Weights of a small GPT-style language model, trained from scratch on English Wikipedia: 3 heads of 64 (1 for keys and values).
Each number is 500 + 25 x the weight over the matrix's rms, rounded and kept within 0 to 999. Layers, rows and columns count from 0. Numbers have three digits each.

# layer 3 MLP gate, 384x192, rms 0.119, rows 346-383, columns 144-191
483526467556516507533571483519471482496502486505527476481507492518528483501534491483547499512490529538544500485517504539482490489541495531478502
541553500483490487476526496483491497530504520501489487493536456480490502535504481532503541526484523503493484507534496490490536479469499477471508
453525553517566508467531471470498536498473513501487499527514525466480493505439485515494529474501536469503461443497522492484512508534475515537540
509519463483500521516503502498539536501475496512463548495507523502490473508480525519500447503487501475518511479538549464484487487527441505519535
528523498516479520487495480512481509496507494477494512504514475476487494500498454448489466495502476503508506494513490517546486549450481511515503
515496508447451557531476522477497486487465506517481502535523499491514512461492471518490552457531463532533492500480475490503537480513447448515521
492512467446529509503505501491542531529492528464495528512467529474480519496495524469510480485488540557487477526544496483512445554486479521483480
513450521545505525482493489523447519525549516451511535569456518529493496506498464476468525569497490517501522508489506485503488468475488505533471
493515511516519487515496483536478492507507515524513505506520488494456502472509487489556452491484500504503521447473461459555542477518476506519490
522520518492527516506504504495491504483519475494518500483528505505509507545450474562451476465530473534491468512503490514515484498500475481509518
485500490464498525524499494532534506499546512525485540509485562480512452484476468542525469490497495503495491519458495524536509488537500509505509
535514515533500502544506462481470550505455507482480501529491521479460477469474512519513478479503514491515494527538494544515522456539491472514490
517491487483498509476533508471507559479508504474525521527537481495505499499517480459450493499535481509500537494504525495492511520509470514521554
516482506506503520502529448512506461496516526500510556509502517501530526509480479488492507517487487486506528488493496516520498512471517489495460
535512534484494485502482463536535482444507490546513536467497505517507510521547491487496483512493471532534494477508521519506522514525483535544514
516497473480500481503486498521496548534516486467471543486541470522523494519514492555503494510453481539516476463465486527517500514529537422498510
532508481501470496500490488477566475473509497478532495500526493526502529486504470494452476521500499469476505544514507473502522506497514476508478
519497528530538512488520442501490518523493509533430503492515521489412480492482498492561488516513516510567514515500483507485478486497516522478514
495524514468530539485500480516456468431516526497516527541499531504500525504548485532490480484536449521507467492477481519546539509499528548560500
473506466514467507535483484520518549442487516521494461478479464473490476479480513496530543513548508482503520471507456488476512535495492509499470
513517523533574496502481460499480520485482523520465518544464559509486516489484517529511482495534467511462479490478481466537504502494515549470512
493515478505533536489500467514496528510472488482491466491513525484495467473483493482494473514476492502458513496499449534487515484517492525491482
457531521459502463464471477484478481504508503460477529526528464479493504447474479491498512502482493443539512494511475488485480520541515526519507
506514488517471506478530462532452464469512502450481499474556472482498422488544485453517529409461504491493544478479504484513514458532494494524473
531486484507502526489480522529446516485476500459498505468508539492475491501466500515532466514457498496493517483474496497526539536469513489527457
526493526508529483517468493497508502538530488475512465510485507516493493505469503511466504497488488516509515501493482478467507530491488518475505
515494447473520567508515443530493516544486502489511467489430476488491530489477478448533503487510495507502482470502507534497496516512502474507522
437517530528523541511537474492515531524493520506500452490505519480490484501549507437529519477515504477515516510488485454506507491480476494515477
516514482547491492520518460489425445508520545491475518488515511563505537449470496532524531495526513540515460497487491497517443504523502514529540
509484493503522484475486465549477532469515504520487487490549516508495482480503499481497481526509486535488519489523524464473469497497497525470483
536503471503484468503474487468492500484533525458494517488466471498499501445502492507526491515519520503509531459481498491532509529499499521510498
549538473501514508456480468494494477471519519472476533483543485512482466459513549471488479525530554485506523468480499514530471569451499508519469
503459536489499517520510459516474514480517508513535511519478547495470535526527473497507476485506502558497494498480504502494462500473494517524469
453517476547569510465514461517488492511469475479493473523516540496482494469483477493495550528541490469469513489502489472504505523554502537547497
526506472479520459504503511541520455495498520492500506494529516494500499468495492479535497469479532488489480448534516497518472543521538484505506
512501475515500511493497471540485503481480497502504524506526492517507529507553435495528493503483507531502522461493490485529505524531471517520499
501522491543506484492502518499447509499488488484499509484488500531503493464464492490547533516503512482562580564460493513520514513469480487449470
511541482572513486493503453511484512466474518531487529486486474537500526470480503520536458515533484461497483493466518509516525504461463469482489